Weights of a small transformer language model.
Size: 12 layers, width 96, vocabulary 2048, 1.01M parameters.
Training: a variant of SOAP for these matrices, 93M tokens, 2840 steps.
Each number is 200 + 20 x the weight over its row's rms, rounded and kept within 0 to 999. Layers, rows and columns count from 0. The size before them is the row's rms in percent of the matrix's.

# down: layer 8 MLP down (transposed), 256x96, rms 0.207, rows 235-255, columns 0-95
# up: layer 8 MLP up, 256x96, rms 0.204, rows 236-255, columns 0-95
down235,095,197,223,176,201,206,210,177,195,177,220,203,183,202,197,231,202,214,198,192,229,209,174,207,179,197,180,184,196,218,195,223,167,190,187,225,213,238,222,192,202,190,197,178,202,192,191,149,189,205,169,227,210,206,209,163,208,215,225,197,168,186,204,182,247,194,183,200,231,224,210,202,198,218,196,196,175,192,197,217,188,176,191,197,178,186,193,207,174,156,191,234,270,189,207,205,233
up236,107,198,215,201,197,232,170,210,212,202,211,229,220,191,144,238,193,235,197,219,206,227,218,187,209,197,194,216,201,173,185,205,178,240,203,204,194,224,192,195,212,191,228,191,170,180,206,214,212,193,177,177,168,227,199,208,221,193,228,194,186,202,219,196,205,185,192,210,202,190,166,224,217,191,185,182,165,192,239,175,234,206,196,166,173,197,229,180,186,188,207,156,220,226,218,216,181
down236,106,255,223,204,204,194,217,227,211,195,203,188,199,208,182,232,182,162,225,199,177,189,198,216,196,239,194,232,182,194,181,179,182,213,219,215,223,232,207,215,204,138,198,215,192,195,195,217,222,171,178,174,218,194,206,219,212,182,198,214,194,193,196,209,147,199,202,184,190,200,203,228,227,201,196,208,183,199,206,196,213,190,169,212,175,198,210,198,176,167,205,184,167,232,208,230,166
up237,092,204,226,222,180,218,161,166,238,189,212,209,212,227,198,172,223,183,191,202,208,197,205,194,224,223,190,180,170,233,224,164,202,206,189,191,202,204,185,187,196,210,185,189,219,199,213,221,204,212,219,185,210,186,204,199,187,210,189,220,174,215,189,246,219,222,188,187,217,185,208,185,241,206,170,186,230,160,159,213,212,224,207,230,164,204,198,194,228,175,228,162,181,200,192,177,198
down237,100,187,180,200,209,186,211,212,165,220,202,202,174,173,173,195,159,210,196,177,213,169,210,201,184,227,175,198,164,224,210,213,202,235,203,224,190,199,184,214,225,215,177,213,172,206,202,206,230,243,190,220,208,209,185,183,194,200,209,238,180,202,180,189,199,163,225,199,152,213,196,191,209,206,174,178,207,177,195,225,188,196,198,179,206,204,221,207,207,223,211,184,158,175,176,247,174
up238,106,181,178,208,207,210,180,220,206,218,161,213,195,194,202,212,175,183,210,183,218,193,191,200,195,184,225,189,174,216,192,211,209,172,174,187,215,166,211,176,259,175,240,231,187,229,206,231,196,198,175,244,218,192,201,199,215,194,196,213,201,207,198,243,189,194,209,204,206,210,194,175,215,195,177,192,205,185,236,228,199,220,216,187,170,195,228,197,149,240,218,213,186,190,226,214,210
down238,107,225,171,195,220,175,222,213,180,185,219,226,214,232,221,193,209,207,164,201,184,184,205,182,236,205,174,191,220,205,216,188,220,225,237,193,161,212,209,203,175,240,213,188,176,160,167,219,196,200,200,211,176,174,197,212,204,207,215,160,213,186,228,200,215,195,199,214,196,189,205,215,173,204,216,226,215,178,207,208,174,187,161,159,152,195,236,202,205,180,189,191,201,201,187,207,202
up239,097,215,200,194,184,219,211,199,184,182,191,234,244,215,212,197,205,185,206,207,153,229,202,201,165,212,202,242,197,192,218,208,229,193,199,190,252,196,193,242,208,178,225,163,218,181,196,197,190,174,220,231,180,178,194,190,188,177,200,175,197,227,158,238,175,203,171,176,201,199,206,186,199,178,203,231,189,207,170,209,182,208,192,193,193,185,196,245,198,211,211,207,174,214,211,205,185
down239,096,166,199,178,207,182,167,168,200,218,185,166,190,206,212,229,225,225,228,200,202,224,195,215,153,209,179,193,203,248,183,229,211,201,180,216,171,177,185,187,207,219,191,212,198,196,195,202,198,181,184,191,173,201,222,197,186,196,191,204,178,202,236,237,234,198,183,194,212,175,216,196,190,210,192,191,158,187,197,230,208,188,210,214,218,245,202,149,199,188,183,178,210,217,232,201,183
up240,092,194,196,220,194,183,218,188,235,194,192,212,166,200,189,218,234,184,206,209,196,197,198,186,194,182,180,187,189,241,189,216,202,230,223,170,219,195,248,207,202,230,216,183,178,204,187,232,165,195,189,182,244,203,196,232,198,196,215,195,200,217,221,220,218,179,188,202,197,158,218,210,222,210,178,205,187,201,200,223,171,237,218,186,210,211,214,172,228,193,226,180,198,236,164,180,168
down240,095,193,214,176,186,232,229,199,196,189,204,219,205,227,194,173,170,215,224,176,184,219,206,210,173,192,199,169,191,187,230,184,231,197,228,200,228,185,166,206,216,199,212,225,209,231,180,159,219,172,230,220,206,211,206,208,216,204,206,202,235,192,209,195,176,195,176,208,182,188,176,207,236,226,247,191,191,243,183,213,229,188,189,221,196,213,206,192,216,172,182,225,201,169,199,206,169
up241,092,209,226,190,211,178,180,195,203,235,235,226,211,189,212,225,239,199,192,218,201,226,196,197,187,169,176,222,190,180,183,195,202,204,256,204,166,184,198,236,168,244,239,203,185,215,182,212,182,199,221,194,178,182,181,189,218,192,182,204,226,177,186,201,169,167,179,194,190,201,217,217,185,172,180,209,191,237,197,184,170,195,186,205,199,188,201,199,242,179,213,203,200,220,179,188,187
down241,105,213,201,235,191,201,208,250,203,192,217,179,228,203,188,205,176,214,207,216,190,202,179,182,198,247,238,179,204,178,201,207,202,188,184,202,190,197,191,208,175,218,192,190,220,170,218,213,218,209,207,169,194,143,184,216,195,194,197,223,192,163,209,216,183,211,255,195,189,196,182,201,188,190,224,222,181,210,174,248,193,242,221,211,226,209,168,212,200,197,215,180,175,217,183,199,201
up242,103,209,192,180,195,195,194,196,242,194,212,239,204,179,202,185,233,189,224,198,215,205,230,227,193,225,185,175,214,193,204,167,229,202,216,185,202,174,150,197,241,167,204,253,195,217,210,210,195,187,169,184,232,180,226,169,211,237,200,196,172,203,196,189,177,185,177,186,215,174,203,184,230,198,219,190,199,200,175,223,204,231,225,194,184,194,232,217,198,187,215,199,206,224,213,211,211
down242,111,219,213,197,213,223,187,219,217,217,201,216,232,180,209,208,235,194,188,187,226,187,204,202,215,213,183,183,195,212,183,206,220,197,220,198,190,179,224,210,215,206,163,214,212,215,220,201,188,220,163,186,224,211,181,215,201,233,195,231,196,187,210,187,151,199,157,188,178,182,221,187,171,207,172,204,271,206,210,183,180,194,195,221,214,215,229,165,180,164,194,201,197,175,177,223,200
up243,099,169,181,167,196,162,226,219,215,225,221,185,209,199,175,200,227,206,202,257,182,227,221,190,174,199,218,224,216,217,150,184,233,199,202,190,191,197,184,206,173,192,204,215,180,220,206,188,192,202,180,222,208,164,203,160,218,195,178,216,200,211,187,221,176,216,228,214,218,212,198,215,197,225,207,206,174,170,199,230,195,190,215,190,198,217,237,189,201,202,207,206,173,210,161,165,205
down243,093,215,241,203,194,221,180,209,199,205,151,199,179,187,194,205,165,172,204,189,202,198,210,191,219,183,175,175,193,187,220,206,200,191,194,194,203,184,203,187,208,199,212,167,197,162,179,236,182,192,215,158,188,218,205,223,221,159,186,242,193,212,214,190,187,204,206,210,171,199,166,192,216,242,181,185,201,240,210,198,183,200,184,196,218,183,183,200,187,218,219,236,222,222,212,150,176
up244,099,227,219,200,171,197,177,224,186,192,187,185,210,202,207,177,212,176,150,168,195,232,196,192,228,200,165,225,186,249,180,190,196,222,202,192,239,183,202,204,190,219,210,198,200,166,215,178,209,187,214,198,180,189,212,181,218,189,172,165,198,197,246,178,203,218,209,193,240,207,188,197,203,212,184,212,186,181,175,194,231,188,209,216,158,214,219,202,177,195,186,193,189,222,241,225,207
down244,101,193,210,198,183,235,168,192,196,188,176,215,192,189,178,206,204,167,188,222,154,215,201,209,182,197,232,192,203,200,179,193,172,232,191,195,156,186,206,221,208,218,190,157,207,233,239,191,218,212,185,201,191,228,195,204,228,197,188,217,189,193,191,221,204,193,179,205,224,219,183,189,173,187,149,191,209,190,203,218,219,210,185,229,226,234,218,224,197,172,173,200,231,188,205,198,158
up245,098,195,196,205,229,205,204,215,154,217,199,202,208,185,217,202,166,216,203,208,203,199,201,214,213,199,230,211,173,234,234,193,187,210,172,189,173,231,223,154,198,197,213,184,147,202,207,198,209,213,148,227,207,213,188,214,202,214,168,207,213,232,152,220,201,194,185,201,186,188,201,174,193,221,174,236,222,219,195,192,214,204,222,178,195,220,197,190,160,194,220,194,209,199,202,237,206
down245,096,207,167,182,190,186,216,190,206,191,215,191,215,191,227,166,243,212,192,185,205,197,196,208,212,198,203,195,226,194,178,202,190,209,194,193,172,198,219,224,204,209,227,215,193,216,186,182,168,178,214,172,211,176,189,231,208,175,186,224,191,206,163,190,219,213,195,211,248,210,216,183,215,210,232,169,229,224,189,207,206,189,185,203,185,216,199,206,239,173,134,185,152,196,223,173,206
up246,103,190,190,203,227,202,184,171,213,242,213,183,167,194,194,180,211,223,144,196,191,192,202,162,192,175,191,258,217,181,197,223,168,194,200,209,199,216,209,217,225,195,188,234,204,192,187,184,157,172,193,183,198,179,196,199,211,195,204,188,177,188,214,183,205,205,198,229,173,178,219,203,216,206,200,200,233,227,183,193,203,169,200,165,241,223,189,188,215,229,223,204,206,223,196,226,198
down246,114,200,224,231,191,196,226,185,206,196,179,210,213,242,199,207,195,175,197,210,213,193,170,203,226,196,204,173,198,192,236,195,208,177,224,177,182,222,209,186,176,195,205,198,198,170,209,182,217,213,148,205,224,191,198,223,180,204,184,216,156,214,189,216,217,192,175,188,201,282,209,174,183,200,178,208,165,172,199,220,197,179,215,208,209,209,181,200,164,195,186,211,222,179,204,209,220
up247,100,233,214,186,206,167,217,188,211,188,168,211,239,190,212,170,207,212,204,203,175,179,220,210,195,188,187,250,187,181,175,224,219,194,190,186,204,212,228,233,189,174,211,187,204,175,206,213,202,185,205,200,207,183,149,240,219,213,167,198,203,184,194,221,196,225,174,180,227,204,174,204,218,187,174,181,195,235,202,197,236,201,206,162,225,191,181,211,168,184,205,229,207,225,185,211,208
down247,106,182,176,235,220,193,180,215,183,204,203,206,188,196,244,180,206,178,199,209,204,182,199,210,198,177,206,202,207,225,157,232,210,213,175,231,183,203,179,211,164,216,204,227,224,206,187,216,172,215,220,224,223,178,193,197,228,155,230,200,217,197,208,219,197,262,201,193,199,181,180,202,197,216,237,220,218,217,166,188,187,164,211,205,198,216,206,223,213,177,224,206,212,189,175,186,180
up248,091,209,200,188,179,212,197,197,208,239,192,246,191,219,207,236,213,250,195,212,200,211,211,175,172,211,164,149,204,179,200,203,186,209,199,265,179,215,199,231,187,227,194,163,195,214,191,181,188,185,207,191,213,219,213,174,189,175,197,195,207,187,222,187,199,212,195,197,198,217,230,208,219,212,200,198,220,192,208,228,236,185,184,223,223,213,201,161,202,201,211,174,197,192,193,169,175
down248,087,208,217,203,213,185,213,195,192,195,192,196,240,183,165,179,208,195,188,217,189,186,181,194,192,186,188,200,181,217,169,221,183,205,178,168,228,176,160,182,230,193,195,241,232,226,165,191,189,209,217,209,194,166,171,235,192,209,197,244,203,229,193,196,238,178,222,187,180,220,177,179,198,198,195,198,191,225,163,202,170,202,236,186,213,201,169,194,228,205,185,230,189,179,199,201,204
up249,100,213,171,202,209,189,207,199,202,216,192,249,187,238,220,183,202,187,212,221,168,195,203,206,164,205,189,218,244,189,211,194,158,205,165,233,217,188,176,203,195,183,184,240,186,230,185,208,217,220,202,219,195,220,195,240,202,202,184,192,139,196,182,203,192,203,210,237,179,204,184,185,196,198,199,184,190,211,230,211,195,188,207,202,226,204,207,179,192,184,214,208,172,237,225,176,173
down249,097,207,162,190,189,176,215,190,180,168,207,233,191,219,189,214,206,218,212,178,221,195,204,193,162,166,163,177,198,219,211,223,202,187,216,233,223,229,249,157,191,201,221,214,207,183,228,212,198,210,169,240,224,230,208,185,206,215,205,203,195,191,221,215,195,217,194,234,200,184,204,191,186,176,205,215,217,244,193,214,215,178,177,176,190,172,197,184,165,202,189,213,189,179,211,215,212
up250,095,201,174,216,213,170,166,233,202,226,169,210,210,198,245,175,204,168,223,186,212,225,193,233,197,224,186,187,206,247,199,199,211,228,206,202,192,218,225,201,212,201,211,198,213,181,183,191,195,210,220,214,204,182,229,205,185,204,161,210,193,197,214,242,159,230,187,164,205,193,190,203,238,204,157,188,213,219,179,209,188,215,187,176,214,180,200,198,178,177,200,198,226,161,192,198,209
down250,087,217,239,175,208,216,221,195,236,180,231,200,199,207,199,210,184,217,185,203,224,189,186,192,223,179,220,199,197,184,190,207,238,177,175,178,209,181,199,217,213,211,191,194,202,204,182,219,187,187,171,222,171,198,183,173,162,216,184,278,196,227,188,192,205,175,177,220,172,208,201,198,168,223,210,215,200,167,194,208,188,177,212,222,188,211,208,233,206,214,210,171,197,236,180,204,188
up251,096,209,211,210,191,152,217,188,209,200,222,211,188,205,148,194,162,198,203,216,216,210,192,215,182,191,200,202,220,195,234,180,190,182,193,183,189,219,189,250,172,229,212,184,191,219,180,209,198,222,220,185,208,219,178,208,214,221,181,204,199,253,206,188,213,221,184,173,187,221,190,198,204,181,217,179,198,215,194,180,244,229,210,154,177,202,180,203,168,237,221,215,187,206,193,189,174
down251,090,215,229,217,185,223,214,194,202,199,182,198,203,184,186,213,205,194,201,190,209,185,241,219,192,199,213,196,199,207,183,171,196,175,202,186,219,214,197,170,205,171,225,171,214,207,213,232,188,228,174,217,211,193,193,218,209,220,183,193,207,189,206,218,218,241,210,195,237,218,193,223,252,181,221,244,205,222,178,165,190,197,274,205,179,179,198,207,170,197,173,227,215,195,191,200,192
up252,098,204,177,235,191,216,223,197,187,178,163,218,176,208,229,199,214,217,201,203,213,212,197,221,218,188,177,205,186,227,210,200,208,192,208,214,195,218,209,173,202,159,195,238,220,198,205,216,189,219,203,185,215,183,194,212,172,184,211,238,216,166,178,236,195,228,171,247,212,177,172,211,175,215,217,225,201,205,194,163,191,191,169,197,207,236,194,190,171,231,162,175,191,219,193,207,179
down252,108,206,244,168,216,218,163,199,213,176,181,204,203,180,182,174,166,189,212,195,207,195,160,182,194,222,217,186,199,172,168,199,187,191,182,211,193,156,213,226,215,217,198,184,190,214,207,203,188,216,201,181,211,193,190,267,215,206,198,196,248,236,221,199,216,207,219,179,190,215,202,195,197,204,224,206,188,229,181,213,197,192,223,170,190,169,174,191,190,203,173,217,185,212,171,175,182
up253,099,258,177,200,219,201,182,214,204,152,205,192,209,208,230,179,185,197,196,189,229,185,217,211,178,183,187,179,207,165,207,219,195,226,185,181,200,169,216,207,188,181,197,180,192,226,184,157,211,215,197,213,207,188,199,183,222,204,197,177,208,204,177,191,198,191,189,176,195,179,171,184,192,233,200,258,251,214,218,180,190,211,213,220,202,201,214,166,192,187,168,174,205,204,227,222,190
down253,100,187,198,183,197,207,238,211,208,225,194,226,206,206,200,187,205,200,204,203,208,225,217,175,203,194,226,211,190,191,221,195,182,199,192,169,219,192,146,195,211,233,200,211,189,228,172,221,213,188,152,190,221,162,243,196,203,202,205,221,189,206,194,227,179,217,227,186,175,231,156,201,189,157,173,190,197,203,196,183,209,216,203,190,204,218,187,240,177,176,219,171,179,225,233,215,201
up254,096,184,233,198,180,197,181,237,194,213,195,192,187,176,204,201,202,237,213,190,225,175,200,219,184,213,180,179,183,176,212,175,208,219,180,177,199,180,232,213,193,238,219,207,231,247,201,210,200,172,193,199,214,192,194,185,171,196,225,192,183,170,196,196,238,200,199,212,182,205,199,222,207,194,153,186,216,170,207,216,186,167,206,233,219,176,232,197,177,195,200,172,224,228,178,206,164
down254,100,196,175,188,221,180,213,179,183,185,190,176,200,213,192,206,194,196,220,219,228,207,205,195,200,203,205,224,197,193,227,200,171,176,180,230,219,218,219,189,192,177,165,216,185,188,190,192,190,212,209,223,170,181,189,171,226,207,190,179,183,252,191,207,166,204,181,219,211,182,243,240,201,190,225,214,214,216,191,167,165,175,158,177,192,173,187,204,209,228,192,209,173,161,192,227,213
up255,092,207,225,204,219,172,221,216,215,210,192,189,173,176,186,200,196,205,236,181,191,212,188,187,170,236,176,197,175,212,204,215,164,219,180,219,209,159,201,211,168,203,191,210,177,191,210,236,221,184,187,220,169,178,193,202,226,153,219,183,193,190,210,175,199,232,193,198,229,214,169,221,218,182,209,172,183,235,171,184,230,173,208,218,174,214,190,210,229,205,222,210,188,197,172,196,190
down255,093,198,191,193,221,223,199,209,191,209,169,191,242,242,210,175,213,219,165,199,210,228,226,194,216,164,183,198,204,179,183,183,182,189,196,187,197,199,219,188,216,177,213,179,223,214,209,197,177,201,220,176,212,232,198,189,161,218,186,215,186,216,205,208,210,199,223,233,196,182,206,187,246,217,225,194,200,169,192,199,223,169,176,232,212,216,208,158,154,223,211,161,217,196,200,207,210